Part of a small language model's weights: 204M tokens.
Each number is 500 + 40 x the weight over the matrix's rms, rounded and kept within 0 to 999. Layers, rows and columns count from 0. Numbers have three digits each.

# v: layer 2 attention value, 384x192, rms 0.141, rows 200-255, columns 96-191
# o: layer 2 attention output (transposed), 384x192, rms 0.144, rows 200-255, columns 96-191
# q: layer 2 attention query, 384x192, rms 0.152, rows 256-268, columns 96-191
# k: layer 2 attention key, 384x192, rms 0.136, rows 256-268, columns 96-191
v200:488492543496465541527543504487510485509486457487496553566460550542424541496469516424497495417478541488489486455485477461494530533517609543513509517499461452494468461534419539450515491533513495480476473434486468434500522474514514466559462625427485469519462492557446531493466545522471526477
o200:514509503492510473499435539467476501522523531514510447485474465502512448483479508601490484459539487510473494515503511542537474454415440524480548543512517514545500494420523558523477535515498507469486540613512446500508521562563573554486491387567571478509607513430515426484471465471525517570
v201:511451514533433487501513473473495510480444511418564446566500553498477526476525496462460505443494515475557479445456463539471503490485451449511522534446445478537520521592472468468471527533519500500511580426458509507499585502480521529471471522470488468476495448464489493510413520510540532514
o201:465555458469507493516476463506539486530553503484481474497519452500513464536522500502540530470528478592425471519521489500534562538455567539531522509511596485460483522381535560509560489553549505495487465593482489428493417574527448476492532455478550511507525455511515493499559505495467470488
v202:530566594455498423543502437469496552486484544409504466473555567453491529531497464524510458450519599576482484505437564431545517488531524486483450490525422445507544516550480552489550492465517526529586509620477481570435563446510502504530570459457458445516445487424488499483488562531524496509
o202:474552466435481578505493549526518466606508445584504489476484469497469467472506527548485550560458455459549468457571430544487566560447496534520581554469468497534469497473585475576483597502601446475438518491517531510503450545563493527504437491536506481496517509541452510470517500522451472410
v203:491565476471534549502508415538457493501516464531455494457480460423450579508525543433488499448509543491543432521442575478523514548484551518456510518565477489493504504507436585540482491497524514525485426494501464532546522532494494462494526514441527460471417492502539504464534504424532525481
o203:470422564461425430455451603532558482485509530486530457441471529563511449461493466562457512556494464481523518481537453471435465455472451539484471474446465490515516460518524447468514600466546521438533525492504544474556527506545507517472488437540541528493556516569431468512442510568430484521
v204:498551380466525526545490450494469509491506447514513538454504465520424504556513532471507522516502474507498447530504481580482444521527438462470532546459504528538552516531480454443528497526564552534531481569513549524443431526442505437551526485544512419489500562509507485488472518458525546527
o204:490443575491480385477514537515511500488520566481488513526506531513514489439472512546491475532414526452568519493437566403428501476496541559512469502487454477472431517488455544537495554450459548431496549489478468500543554473541438544390483485436510588503601465467495475500547480551446499442
v205:500466483514446435470487515447473595537495555499512520518471479507474513553468509555512474453533518543489525526453470502490531408570514462612500485460459482482404441490453581462458534588520506459497539422478561423493578507487465514426408514497519493479526467543545518513482462563502496488
o205:560523462481517503477553441470598482520528480475572419509532453529462421484524494477555522424532478534422417473553568535559535558450548616512503517516561516489556559493501554490504532507496517551490515656484453452502507533499445486572553470498500509497543439453418498429519501474476481540
v206:501527482484478474496466470452463483574496488484504542446544427459495434542453474540536459510466532523518486555491472619455508466516463525470547470532428534521470536460487517476438488476480526471503465494505522462500520522506439472501487609499527489519502450538475509524427465518492478509
o206:533468516497528466567500556484499556443534576554511476493528541474402520401496524480524510420520477454502463448462500404507490566438457500589496525514489495541523471476535543538491548510489546485499553472508393481472543531503514529543478433506493520520499568443520488426544473488493492539
v207:529472480440516411470476487529511466528480568470412558481526519388580447483529462522478523427434497551453496555492553517486588437519458526477504475500514463556543509458528487497438515530502518430545550572539532495537477503500495554492457503528435475544565478493585431526529493534504417548
o207:526525535532509599507509572536467516454507456530572405501495438549421541513512477432495556570490547429521483468546445526481500549459541496533501520505530543470539515547402455522504470438524476603474462436449500586491478476497473443494580548543463560482385479498443597538410450500517508437
v208:557467451493430502495436464487457519524572483465446521528424564501494458526552452479429487539499474540642522536453427546459533557494455481497592494557454522577476520362514526390505546508551531500508498493441446452484511476455488445463498461652526496465526548523515511437526432451533529462
o208:508535495527591480474547475513501521459490479472580509463619424555522510512450512442541547413448517507376513544597514519534465457488605546520437508482549552412508484498424568550450431508467489500509531483494512477580536493541513448525483541466520520535530469444448436558455566594444462591
v209:519503514550473513481462545512576497565542573515435523449531457401568537454542485518506494601520493398443535493521504514529449470495304499521612447574521524474413534421498514431426507440507506483524466454558569504548511508607460557557408444529587517437500501440500477407491507505449505497
o209:459457485528601509566498462520427538393465457573518495543495533525443507538474466463494510433545512498539501521536458431491564553472588507465386514461428537569564439464530456626499490538490507562507557447454475447475569531502527380516549595478471593490510536511482559606543505515535456505
v210:481534463503492514496499408479577490546520527620571437463452556494540467577483533518523484553454495471516557523507597476443496465446475551416428490498539513448525525429509513521549460474491437571536480524563501592524401524520483524590515471496458513466478455460465490467500456518539495482
o210:482457559504548530501515532499450444483474508536411560495516456505464497535503455464440484514571530521538491457494427520501521484533507371586485474557502459501506477632519431507512502540472495456457520398507500488473582445454534481453522474499508490513473608501567521495532542467489507489
v211:516476551475501535502532534549466591523479489482456512449566492486485488502388510558485439478493507547485469492552561522455508436457581440440513536512451426561505487459533452469517499500497519468533544518551549497475551554463480579509456527535482486514494488477573450584493520563489471538
o211:528539424472467455509516516488489482442486532468542478542424555491442452517553517544521541527476445427570520422423525452532508544562392621576477439474497573511439529513499528500460567533549578534447485482505489448510434424561501481466520517502479454453502520489415550406488479455479527462
v212:518496559483448489594484536467552519566533514476469488476534520536538465478455581452543443502510513470507484465514490526472420477471402519471522505553506557571477442568502505495535525490485487421547472532419521455486570486504477531553565460556467468508498458590469500500419511481469577529
o212:426554471508573510531451446516480518471536510539496548553531518467465516485521499580511483456435471490526450527453459446569546519543534446512457460441461487468459537423551550546489472470553549557498554500543434451478543523545512517456392507467553470492503489378460473468566511486471502488
v213:481490530415482465565479513500445456451523501441423549559512533481468525564484420483491488396472466579481455540407469483519558521490511472476478522523421493623502540492522517445505527426560494502445491506484428534412427504464531459515470593533473514540541554477528547540553571507489467490
o213:558511490517487491447506537517561489527531505500549447467532468542486559411484554523520550543497571435491545517540533571524427504458484576507605544484565499485497479469505515511427462539449471475555481516549509522617482505520526571530462422549512491497554414524490459481430414540513542531
v214:554487520486459491437522418528533602510572468527449464462544549510416432502540408444551478510524460435444528516531433437582529444494546496413577409542532511470492513496489500527559523493528553481545485524485458463467438542460482481439544466479483494506527640585464474482511550547522549547
o214:503573492534496506526477547480438422402424520496577599587468453483524545480434565534487520494448523491587477508504521552472506536506460435515484547485480587550553472516501579526456482456461451492418541507477499563500544488542515524545454561561521457523556489432528416491503461490513519462
v215:497533435492494470434467486472492524557508481479521481485545443453488472519426545517460471544434587519581540566512476577434503467541451500473507534565445503500489528488495552459536492482466509522505481484496538532525550528535407515516447584577529497468533428464449489555482484474509472540
o215:501457505456533447575537539491488522423502580578466499482506522467425469458537477482516467447548409472502429421494501399494515541456468543605494485505473512508491472512488513552465571542503557449498570469533408433468527519486508459473537452434475485527541557463532504411573483519474469512
v216:473497512514472438463448550455576512491480535553515491499498556438491520450513461522470495478476428461492563450465506405469503514555422480593544450445578490501482532518491507496415504490478459476527543466478527471537486491576504514521421453483508485486498460446465450448467543503452489498
o216:496496468541575552472542452574470445537476474487487453531524444583516499552529492462533541517582555547445434572579465635515528474425604537457462527513492517467565483487451462522532374517485474553469459540511491522498537525444468445498616561520476531488504470510480560601493434511546486507
v217:521513494514539468457533464515527493553535486497533522492572505462517493480561506447497533514493531447483478414518503614538480517457528495402518514543430480471475541509508469445449400443482502518563515505425447564521467457459526526498519509494508424494528442483409456524503537504485519577
o217:467472522439500549582462547537427539451523552545490456471470517501496515505471478510478507485481540524579491525470410410423539501424484493522507533516504500518549490426442550613579577534558557499460509492510449433479558546573493458434458546471566550479489557501597482529594504501466517403
v218:451534537468506464479510459461562593515515504511440492465462508431393570504461513519502488498497517482502587539477522547482568437507599553450471492502453462488458511489496489528504531474438553453490457516466515454434510513479421521488463451522432438482496492493587489487496481543513448533
o218:483520443482506490495544537503423456465420528530606476519447540523506447546552491498448476504478428424499423411560458459516441475523387558517497527502526560500537508534420502456497515514545480524473568460537402510567546477542494501489552547520482476514534490465441512490491527493449550485
v219:524435508517542504448576465483509498501460465417400517531496466410528482487507526536417488582514542478497567569531540549512501466527471496542481546468487436629518446434493506483531590560507566552485493533518509497560553495496482495497494413630486453406479567536541511415519446467498527488
o219:454534473552520445508457515524471518474470480526574491477519520530477441606482453429508455456418470465482441485552541460471500526511546543448500442445480565424494569512462551530463449460517465486519515477430537564517476530538443425521501564460508522520583397431426526553479599550502442493
v220:475514444470526426502424529485489496474485528504553463492563483512544446584488504542458499483477444530504456565547521541547445382522411498500441535532566549477490507403569513535496407534537474518540486558471574533501465575462522500499504510519479513506504509471511461522496454490575533611
o220:472463571518516536507598506559531476479508500516481477506507464485443511443526515453551548558502565475579471482455509501420557585540554442530522446519456484471493499643511453490546541463480513501478507475494495460469503456444423522471526468491480532483446501528511555468576472514448478396
v221:535472485464522541520462508493479535491463470405533512439534447509479474519509427569441478513424473499633539542527453602426536521524445456504560491430567535498490595534418488463430536505537536514527539495541528491440533521479435445539485588559525546569548540602503583558466513430431500490
o221:479505516550469424552520507507451525492531579469516457536491585540458507480498529363536537493533482457392494518432568395521481444442517568533574502536471546513541423433571504542492512490456494433477477519444516514526486489466512490462529492451457439465460438385519444445539473537581510485
v222:505457516414543503547483484513489475458410523452491517519534503449555537475567575517563450414519456529465490580572455537503525474501533508509470500576513512515523525477511450505489454562540516490477524562506554491596499518498503588540511518579420477493564537592516525530532502491469519516
o222:493508524587485541473494548559515490492589456494487447491477458523437443495511448471446534562452587407552502498410553437457508525508460520496545508466502471508458521572479527516485520378443463534572503470461474580460414482500526478486487478472509511542449400490499464521487456492576484432
v223:501499554512513560572521532516487470471471542510516568458502519470524516443457504498526509525549490515500485453545581469466543521461539485489498454431521501486533552504526433540507467473491521497483486583561484497495533456453520523587614376454449566499441500494571503500491487536450519445
o223:490531477546496506530480486496424537555521443477480524528451555533526500580514503500449483535453489499492560502484447485553467430558484473453465463492485497520484479467529487475500510502527475524481493435482539510501497463555552518474434555507494454486431546467445496511504585472515523485
v224:540488437530516492486541439586467556533486463551497491512582485507441464460543579380543497528599491495445533541574431497617474437492516507519560530507594410430502503542473491563549382541510541437469480508511604438560482547468525504462605456517491557498426543567548467482496519509495505518
o224:455496546540430476524481507464438457386467521471466550555429485494493504560473472550452511501447499489566419490446571444446533524491475433465450436481477630555511510465453562514467605441485474563461488530460467586475478487500468469482390572510476481534568460466472475449518487493520529433
v225:480563500509546485477527503496510528469488527428466583519555528452484550510505503482501479454450526535449444472452541484574438462521521455530509514547427460517421491507477552484486446464536478543461471392453507427551542437540494500486491498471507485529462472481490506493500561429529517492
o225:466463493432477468496505543504543500505518478506546402484453485503473448407503508546501545511537479487533501532564490501449554584450500575448479536478491515494539473480514480539516582522536517457515534608504539476493470576520475498507526474535568541474572502573448498543504476545472477504
v226:542520516504418502478483528460455502531444486505543452466505533563523487460491538548542465473506508520541521485488485473452487503500529462540568445528492488427505467567460508618482513549541497454539537473524497391528584520542453569414509503426541528538500365475489569534453458509510556446
o226:490469452543507519484527473483566500543565577452452535539496470461517483513539479497523530463553503526465430465507492559562538489537484461541412452486500509512495537502580552420526474466493521470469478547479505527452511481431538497546488452535476440518416573490470459429522551420529443589
v227:479476487476534596504532484569443537482444479516560541536477480528528537509510555502536476476580496545517477524524494492507469560454600448495494510490569512488410464506484416529497458516585484567456447447494463537553501492495531518540555585479508501469494478516496575474530491470522577483
o227:485466504541433466470501520519525435518551494417411493461465484558517438556531450488422499554506552478528523514446544533436462421557468532523474470483438460473473513566527511510508540485448517467513536534471593512509452487495528478467486413486548449516510519537503407534539546454493488500
v228:507493515516430500525598463533586519541535502447470447518515543518513524443498475545560500500592459412518463480469460562494549494462524451481478472417384530495530492463426526418465542465548458483543486559526492612458508475480538503482514477517455430445574529517480471506494498570515551521
o228:542559439494525539528385485492482490488478474539512531495527445487493500615476501448489514436460546522536544520553522512526522547472501505517565517556603502548505555450580538568563475553469534522510524498447439472513445553562439426549463521450566546535480505496609510481491555498509473482
v229:538531395562535509484501514562469615531523509565604469543488491591409504488500487465444499610531537439470463451552452540535539496532545519474464535570506589352479471469472526476520466555414486536482541505525519533476486485442499476492410460499533438492545534510507508486515422513533472536
o229:513470529436491535501533445431495534445449506507503488479423515424567456554492488515472465459465444552532535483510549416512525483537495521493496491503495491573482506559484479464562596530543540489481509531453517433449538473549475468470605570452473563495484529492513512491539572502492513453
v230:425458446526509468570578528585438453494504428496496441445546412504373450464444469479491486419520509533527522525480544405505533544542472487563446527479489463471554471552490608482552482459483569545558499533496508554500453462496504515538506553514487514472491475422428434567514500480531456478
o230:593463553425434458472451511471543514508486556555424536475544511521523535473470522602531462530499470524534495470489461559508439499404479563505521463499482538520460510452453474471409559535498465424477461514622473479535493544502468479470479454484472499503558501536529534391417475524468531553
v231:503465436520402497457489455525455490539502481521545561459518525467417469468539476380480506538442533523556517472473547452550581559565512491487599471489469451454515542566479534482550508470518473535498462470516418454475529447475485485511492532496525573470489439447437513453467462493485530433
o231:486524505470497491501534561471445483447467523521407495495480457570527501556440473558434465460585506512432465546607404606481449431363514501502431506470499573540533434417461572524443524544491492481435530539467485497516530572522544473477496462502502425542544557432527409518524547531471486575
v232:512436568454460523451496518455503491460416530498488534532517441483554431445457567454493510468475516578531535520556465463487488503489505523546538471487541501535462460489508497562484513493417521467415434375415439411577678439562493506452521541487523613497500472544483563475475468449463553437
o232:485556419600521479522509503521495517534577470466512499490515496532479509478537466504501479470500481505416415551503510544496484510511497506490488490476486537468518493471537557472466461465537510549558566572513535543441421578449532529579472480514514378532507470437415418525523541481524457598
v233:495570446469538477474487415460529547530484501550592500534483538486499547589510526551502512516501463545488493528489462548518452502490483500456455517516567544542457501529492457534433414511525451522439531498450539545504422538545549431535502511456517476532519474539535557485517488497530508545
o233:498414530508479497476532523551508421491509532457470454470496457505459464475540469408465538544541556465520465476503537507414531459516533465566522538531467437429518506564509444501584551522458499484483472488491501516510519475436454522467530466549501559494480532530502476523559478496485505425
v234:562561474515453497567525550543485463523503513568524428535468431541485450464492467496471513465507504481446448519471459544524579503448530503527451534466473495415560456438517493521520579495468499491524461512538437527480486494434569472415534583459534499533534527438496521529505471568562486488
o234:529465510477485494489489493447573547528493521522477523471524505435550589498486532540557459476489505541521563482503545477520454565526445521532561529562562507595476552500530531436517466535524537473529526519523485508455449515489419530559455490499457516499491491589580540444457515484474477540
v235:557467524447551529468498507474446459467488493419512538507479510530553517572513467530497508471454549543515447498493499504465456544477538470465471499522426513573482507471468515403512556512539512571482478470524440514494540478512459448547461550501528440517507497543426580493538519451500494500
o235:508522504476492487515482535506559547564556489498526463448519511488470437399457497482500507500497516484474550511478530487475511484490518567509571555498483439472480465503543509583494524504505493432521524551457592478507504502536575520508508423483551495476521508484522438537503499515519498496
v236:511507510531555533500450532438541411525421511487550566473483484555531465463539521466525482470424475484504528513588497558435483482576433526502472494537521485460535513545500547501566483611516516564511499520555575462571530473506476491544552548580500489515516498592457479518458469509497515494
o236:473494555500533468549501521511457541461530492548427512541532511427462513468475517533516453490515477452505479518411536399496520557469490430500527467470445490559469486505506512505461508372465504451540558457468428566389460516488511509476449479461486492522455547451544524474525455474557440480
v237:472456534509492489511535459516517566522520454548551472445469529482479532528425523515483464422483504555605598465455581464426460590494485459491421544485580450541487484556489544487535523456516488583541558423444465586495549462567456517551532422565483491464462442464470516532565532492477523496
o237:512464456495473421436512540554526412556544578465450534475588507589525466573540461478500494583543499522452451538482444539524499406449537577557555463535470524412544503483484499507472478609515480441486430547609535473559518516436531454424493546456542425456533465515512470497507493506449510486
v238:481462499487436515557526482516448461549557539494527494458585492538510497595562449523624440560467529456455451603497482379496396513499462522459515452510478496469500453520468561548543529442512466536484404444558435484555444521573447537516493568435508533510468506532395542494505463517562496418
o238:515500501502497494443452554463565496470478482550407566498482481472475557385418528554453518471605550509596588466480446571532551557487536400562433541483472508533536506538581497523492462529479444472530529512490527521476552507439582526577462429544502495520565558494610433477498488498504495626
v239:543481496484497547457547466481574499537430447510496519502493507481582533446455596424507466469508492487433513434579522568493464518468457422479533537534557494505519513519494423472497432479549469456495513493463539533550540495549535573528517514493513497482552441518463510475504553517406605544
o239:435463520535505470576444502527414483461592546464434527509478504518476482561521429514481490513506565470583457538388480403426554479474467497478505483484451474543464499420499551576495548463484582534519491494497470510434472529490523461418417505478530492479474504465535463546561497460544463424
v240:444481537426552484572503458521505482437510506418557472538461493457533479530543468634575466511487491557552486544514435485489487484535429471566475462432529589557506613540502460486541513538560520583511564549527536578458475485500507535576545535565458525493483563509498508575462596461480490449
o240:573524493489472549504471460523555482597546429505416513495583469539443526454514535384478554514507506492474547528447570507507504520510551516528568528543479376420471473511624469542432476463420438473532487452505519507518416505481518492524513443429506494551510464529542503470516434519556502478
v241:538541503558486501477498517509525419540561489475471535524521462495503434459566489485502536539475451515451468492481424561593473525470499514499561464538433530520503509517526477574460514462450516503497478474431507425506461473568524417434532508463561506543500503510487533447521537497523491515
o241:501449505488510487560452510477507579479467536544528523466556497425504600426439527484556501426509520497509509508558492487477472546468477413501464553511510535491553467423514539501530475511522492463486508487534421510495522562481472551599440542537519536526506540529547484541463469517508496566
v242:453501558512513489462446505498507467477483549427489541457506484401574531494556506477584445443487492584475439530457555504452518524569529485490503501563433485551424514511560455446448489479532414467528414475501436482578582454523472568492481550563517508502582437456520413503514509515512449506
o242:497507457457477498477548533550563480502523448492461432440527468547456515484538495557468516522538517432503526519483428511460485578459443553558458546460505421474536527532427512522515486478491548559566569480516455476439378550500465453509509472426520528500455489608530557555490428533426470513
v243:525479483571505492469505512490475557537549497422533423457522548563498530513468459575465397515439536464478526470528506451540490426487458422529462519562501498340478486523457579509546435543509451523533560497518510525483494542484430578455417552524535501520578488445443472628495523512531458560
o243:482475505407483543519525466453559525494492564511463490540485487447491498466528529476562556481579476519524470520462517463538571585527496543507481449484493505605506517524582511475495553476508550463526474549514517407483516483466467446501569483470470517464460472541557539373522485465505465470
v244:480518509483629476447473509481499476430411512433507585481537478404502500468567457499558484492516503505442455557543483557480548510534588497500528435449510459497423549520549429458432468535458555487483524534526534438520498462492491525517561455453421477523490501604487524481517490502489479483
o244:509531515533453495541509533529422539537525435486555439506416522496494438522482516480443496536462495494522548449444517429462493466474462546506530604537480488491550457506421485526552548468512433494487488490465497585432416519549525482493502548522513528516465511491468476587509468509547511438
v245:577535481522521539447488466540458499540528500473452450474579504498515432462536498484492466587533518500471494538507491518556466502480420436518631491519457467441548553489501505479554505445519452490506470510565523476520527522475503501455575472546568579525476545494518499480469545508485509451
o245:489522489473477482568492474430485535439454502481465587518475537454492581464462524522525535438462460490520500496510523417494536556501500475487416486465492552590484472439535517569446510472516537501507493463467514508465460494502494488529365567474453488507525513502478503457498507543529465508
v246:511510539541510473455495542536519524504539520514542438462635513518507447492520456545462473532508465472517530455502516510526428453470440481489540498474550468459420499526497529558439466484452477484489526501467543456511531522496511460447562455460522550585462493545516440532454442508532435545
o246:514550451457480530551548428500474527474410509470540479525465522493492571492510540422604593467516459545475452529544451524534585551528582463536428447531485611448618505467547450474584478550569491530437417512508521445496516476452431482547465616567453484423438532484473579453537512534487518469
v247:535499440537527550501546434482465517559497473453414454498503508498494488482485514523487530495527485410529442475462505587387467557452447494473520542488460496599558498512459522425485554459492470452501528566518508486532515494446537526463610407543481501463516559559526535550486477447512542456
o247:511520515504521437520431485479479517467527515469552556513531545470512516487487516444547489490404499549478556491492512385581513494541552469472493439485564503460459540417515480520515459505517553500514440442488536510537459475504452468486363590489520557514501465450465515444481555555511479522
v248:530500509448452550491494535512501439423459477489511512554487475509511420457453513434442571457471520532550512496490496507507520554502522516557543495438486487512512515482443522487545551512542555547475505452500485462509543518508538434517538569476533549537404476473480610519468578436436558451
o248:485527512553521465561486521461486541583575525512499523494510526515512484478468500527504457480485492559435472519517548534513455434451519520466549499527512526529494432456560550532468510509507486431481507589481529506497549526515553558493447438507543406500559502442471420476520520500522509544
v249:421486477518557473543507562453496552434518543450455555521577492549502564560557479527482477495513532435467381521556478486472461471502470522512459495517502567494499493494582457511448470498470498448459553436458574507475465553496470532495447475464412496505492505543453546570504491504516506535
o249:476545554523536529469504441490504527501529438483627493563419545417521466457489536485525547536493483592551597506416503447558602504552577435413592533528541488481494468497474450457584533557543449549526412571500565456513506489504557529501587505519537553479477444498504478542554445475546541452
v250:536553545439473460520456483515543495549545537532479478470488559474551493489504548524495481476500478558497524460538545496529487479527451530433488510548543455506541515493510446558510492475557491445556483593496527522502508492486515510509538464548505457538485451461545410487509506522499475541
o250:453493488487505585485511515554470435461457482517465495506491458528451531506515459498477545552465532391557455518519433524438512499527496423521440462466423520485472530550483467530492476437520509587467510402501479542488509440500479493455471544503458513470418557500477582525472490486446521408
v251:499546448553474488436498505549484577538496494620547476462535426527463483499458561547522493529533446536462535491533493548527475460533535458525522521454588473422491463538507445586513453489523511483495490481497545490505440548494513521434541511480551565519497497458548447543523485537525496522
o251:519432480473434469489558480484529450445451535449432536523472510496521541530548487492512489524521503460563452470466550487467485522546441505531419450513459541513501556546482506438506493490459554525476497486521468506477492451419424498500484543487425476498490524568506530440523494468472489485
v252:482616516492513514581514570455499498497521500471512517490497479526482536495437532508524531490493510450483402480502516530496495485445566528422391487569373524550453433488510507562493492452419504532502432557475471512479588473456499467535524473460514433476451455474506576548501429484598534560
o252:439457471453525463494474521519514562536508534567554440480459556392510452449544521566457419499437442508557546448505468438535462526596435522509515477450481462507464525518574480419595564571610553437515588484516475403484495495600474563487492474501553532496494577517481513454537577499395494500
v253:495531508539489478508525523452544492571512508530465474459498468504527509461484501517523496491486451446519542533512477548442563504508436512518438463448572476474515449531494476555493576522483536457564526542515510516549435508489471531462570450549497507484538467595472534604496451506487526519
o253:492485511551509474510468490508492505463501555518501580548536526459521534568504511473511420498475505514501492487445533450563454481531517447499547469526497553533543548502469538464521420471491507504499489479540450552468525484464468474507432595470453484507463465455554508439511512487520500494
v254:485535541464554551474461501556571512457497511499441483467556487462554507499511475480529465451528432485526465549528583493473482484498487498465513486518553523546490556452513513502463543467498490542507451542546523558517544540508510494502559460531495528515517580548566445468543463467529499530
o254:510547489526453469499506518556485476472472434472566515482467541539475524482501529504504543589445486452528573516473485484458507531541493529525505498489466514486525460583506414503518484474499507502537508416487579523502415448505494478513484578493492492466425498557457560559447486591496492466
v255:554488446538482434486488453497484469507494493496471525578434535491516497473563513517470550512557475510442488458532452561494507511550449520528463499540524466476535511478469470516484462554547464477497497586488570461528430431489574517475554428527492461461507512498507507431537463526516500493
o255:484437555542566579507503501523451474493508436524481492456531385477506504563476461400477497497450598477515502527558497499488493455488572380412477490490474513477478524499471477511523466425440466555469489446440448579491518498499463454533445545528457608571449522464500533578470534523523472465
q256:533525464485560542531447482571462535495414478512530541482485443530594503496586456532430468478501578504570534507503503491542530458521527476522496430459517470523448471500454495553500464471441468541552487535456477470460503557529384479504460485544464458450540504488588480618491554552499445453
k256:504463547465455435485490448432457534469532475486453531512503484496461553597538549461571445457462493473451504494478504475505524499480499413477547489532553465513548547431593639574518514460527455547447454556614480514524495498549531483572559521522539497449513504438436470603487474455443578548
q257:522472579419562444510443450520519514552477527549478505536422514423452479563484541535443518505448519518435505509529549458428514526480515486453536583555539496471525538483484564559470471516521548478476445426467511470505528474417494567465573484617474530486560494536565501472513534495461443423
k257:515555504545494442460487622529458548497540452541474478581544527567458482502521506529566479457481519365557525571446475484463552527467473476467414452501574465620537452477532487499538480465510514578471522455495452542499440605506507464500581429539523454491534390523533529467524492582481506533
q258:460526512534536506502460489532592530504516525479526473558529469392495557591479514477538572553397628510583454446474507486545539519457473479492555507463611508502480463479590498497524520543477442527553541506510503510561485510494515451523461461534537504502475485577454447462458408492482421497
k258:481483561439421512515458463575509500494489542501485455512484527571492457500488496533571556578456429479459569459556546448476602516511559572598411553423456511438447503471449556464510515455582639561427477533450577544439466549456531485491530501475487551441515391452502512498477513492506551544
q259:449458474567539452522499543497561499501561498443503513476517532453472554529466479551438500508459553555403505527520512534512451458462487461460595536478585491373495531556482511543526539594446428424475470510492453495516405537475520466528481519466499557449555492538531384462465443471451480495
k259:574475591421499535470532501497500485434494485509492530506537459602471460567551474446522512521446534413526499503439586459479472508425544506609484472458425504566523467495532561534467487463522443529420500529489548473473418495541521524462576490560508507557521467429487463556492494494497552550
q260:501448474428515489522539541464502525488524482574513468528453501538397517552492472557422516494580474510500561474525466545436560554472470503502541484572527504473476499535406533447510444488487529437525591433528464506469575492521472512537493527454508496570485492545514489620542490466446513471
k260:524481525497424496472574557564518478456476469501513529509516501549509542514538496516522415441524530520476458470537497473510491431432504428440538529469568440467541554484549536520506528466421491605472520512538511471501487449553539470483566443535505539474475496488458527599532476413470563551
q261:536517521498434487545512466539512469503488518536450494508491491479462471530458499527542519510507448515537390513491492474485541511520523484467474468497490532519495482476491493460506504479484511563517447524453478483480486508487448555485487485512508522437515522516461466482538515483501501532
k261:465470459457496526474487510493463468511423515528475532542523485497542440457465522472455486518565511479538588531500521541465553581482512542433472535444454485537508469441429459473499539433558541454525524474503571561534516463524512457473489551499482528549506517520465543418489478544503472425
q262:484478436452408455508551466529443464540447440500476410459490516538460486549484494502497482559517542528491389484525457620515635518440456478508419427528491506449442522553446473519537424507460492515491409395466510579505492482498488479523474493492503515455471530563511592448534448428538446510
k262:509456477466492528496535486560501483436516523489491553554497501516476515546545547492467486473572532489534523515542501459470539503482493466483495492447490495487526500489575497469459558434519527513485516498545502499459475430503450497495552470505498469554474568473405490535538502433502529529
q263:509471516548476423430494458525524505563516476494423484472585492442480561540492541519448543485501421470493479506553465500543492422465548466587526533553551456511534450468513605552491432488498550442525483490498531465479559536539453509411450534544478458503528441513418522505491468472516481420
k263:560502491539522474500543512454529482538559516506444491538557464564511486480461439474524511530431626465471472492487572438452518514530511504432483552504525464518493502439481512545549544480512510487454523528517473500510494429467588450557504478522460473574565478505542438477521541548444472518
q264:467473494458405502544547518555448525471489480551608466445536452522431410499461553473545479510527508543446496503565536540435424460500470471475500477492493529440482542510489433467553485380501393512511561417444445475502504546471522489498516529441492463449550545487486496485561475462419433513
k264:471493475545559587522472521550485472547546558529553516532469561474545486526508518538470484470501445536516551499552467525504526514539508495501534458521433571484436446599519411474414517550515521479494544428525503551463500465545403455433512438466497500511465541551459559453499487461539453474
q265:457491515493505508445505524510504494528434508496510470502492556507442502472542502499501508463542509482436551485425497474479516473370523480467523475439539597473494514475446481512563519519507459511523435553522420490493478490517502476522537480522534509525552523545493551504470516554516457477
k265:485526521427472426547472449500523589449521480475509534514491431521536542487571491516585551474496492449502477484505503546510503531537533524514452538515385451484491524465549537514511437566462548530525425467496570446512483521510508537451517513512485465472582459488482513573434444442469552534
q266:582507417475431453518499456511484517428422542407583487509489531540535410497536544470511501504458569538508498502498479485569564453469464500491508478498453537457449523457483451493482456529521492518442430525473455529445402541592570491512491527490533463545431495502441543528447454544550515454
k266:469464427487556579491463447523506544425564506486511493507500517437483501560534523437441519435568503432487498539441472530505428490500455512532522416422488472500511510536560548523457548474528440536531449473529516517494491459542369559533477559480483452464483557419434456521543511417506542546
q267:472505560514501499476491502510509493486521524477481453464502531507491455443494504533501502515468513461506526484548568456488478555525535487401524526523441426586579445488521503482494576514457558443455488497494511559461530509467496486473554538547454564444496496553557433554480563565528518553
k267:471497485483543477489523591452478475525476515557526446482487550477496496422449518476508511480545504510522506576457455572448477512502496582460484427559500519474493484524410447455509427520532481483536562546458477459522488541502469503508484470496483540537478493550548537385490433575577468439
q268:501593524453499499545522493478456555486469524474471512460535460492502507436554410521502551537442545411456512491539442528475525490565513504539492416539496536538543466547479508460463537456433443507513460464517535603490527430504496488505478461464493472450472521546503520577453518471494518491
k268:524528500541558502493512489495503477494536540490530462467447543483567411518453513536485516464539424586549539492508447494524439524531507573457486477527465530499451434539393415450444502550528476471524541485459524482480533487452459489494453574438453510547463550497513524419498521548563483488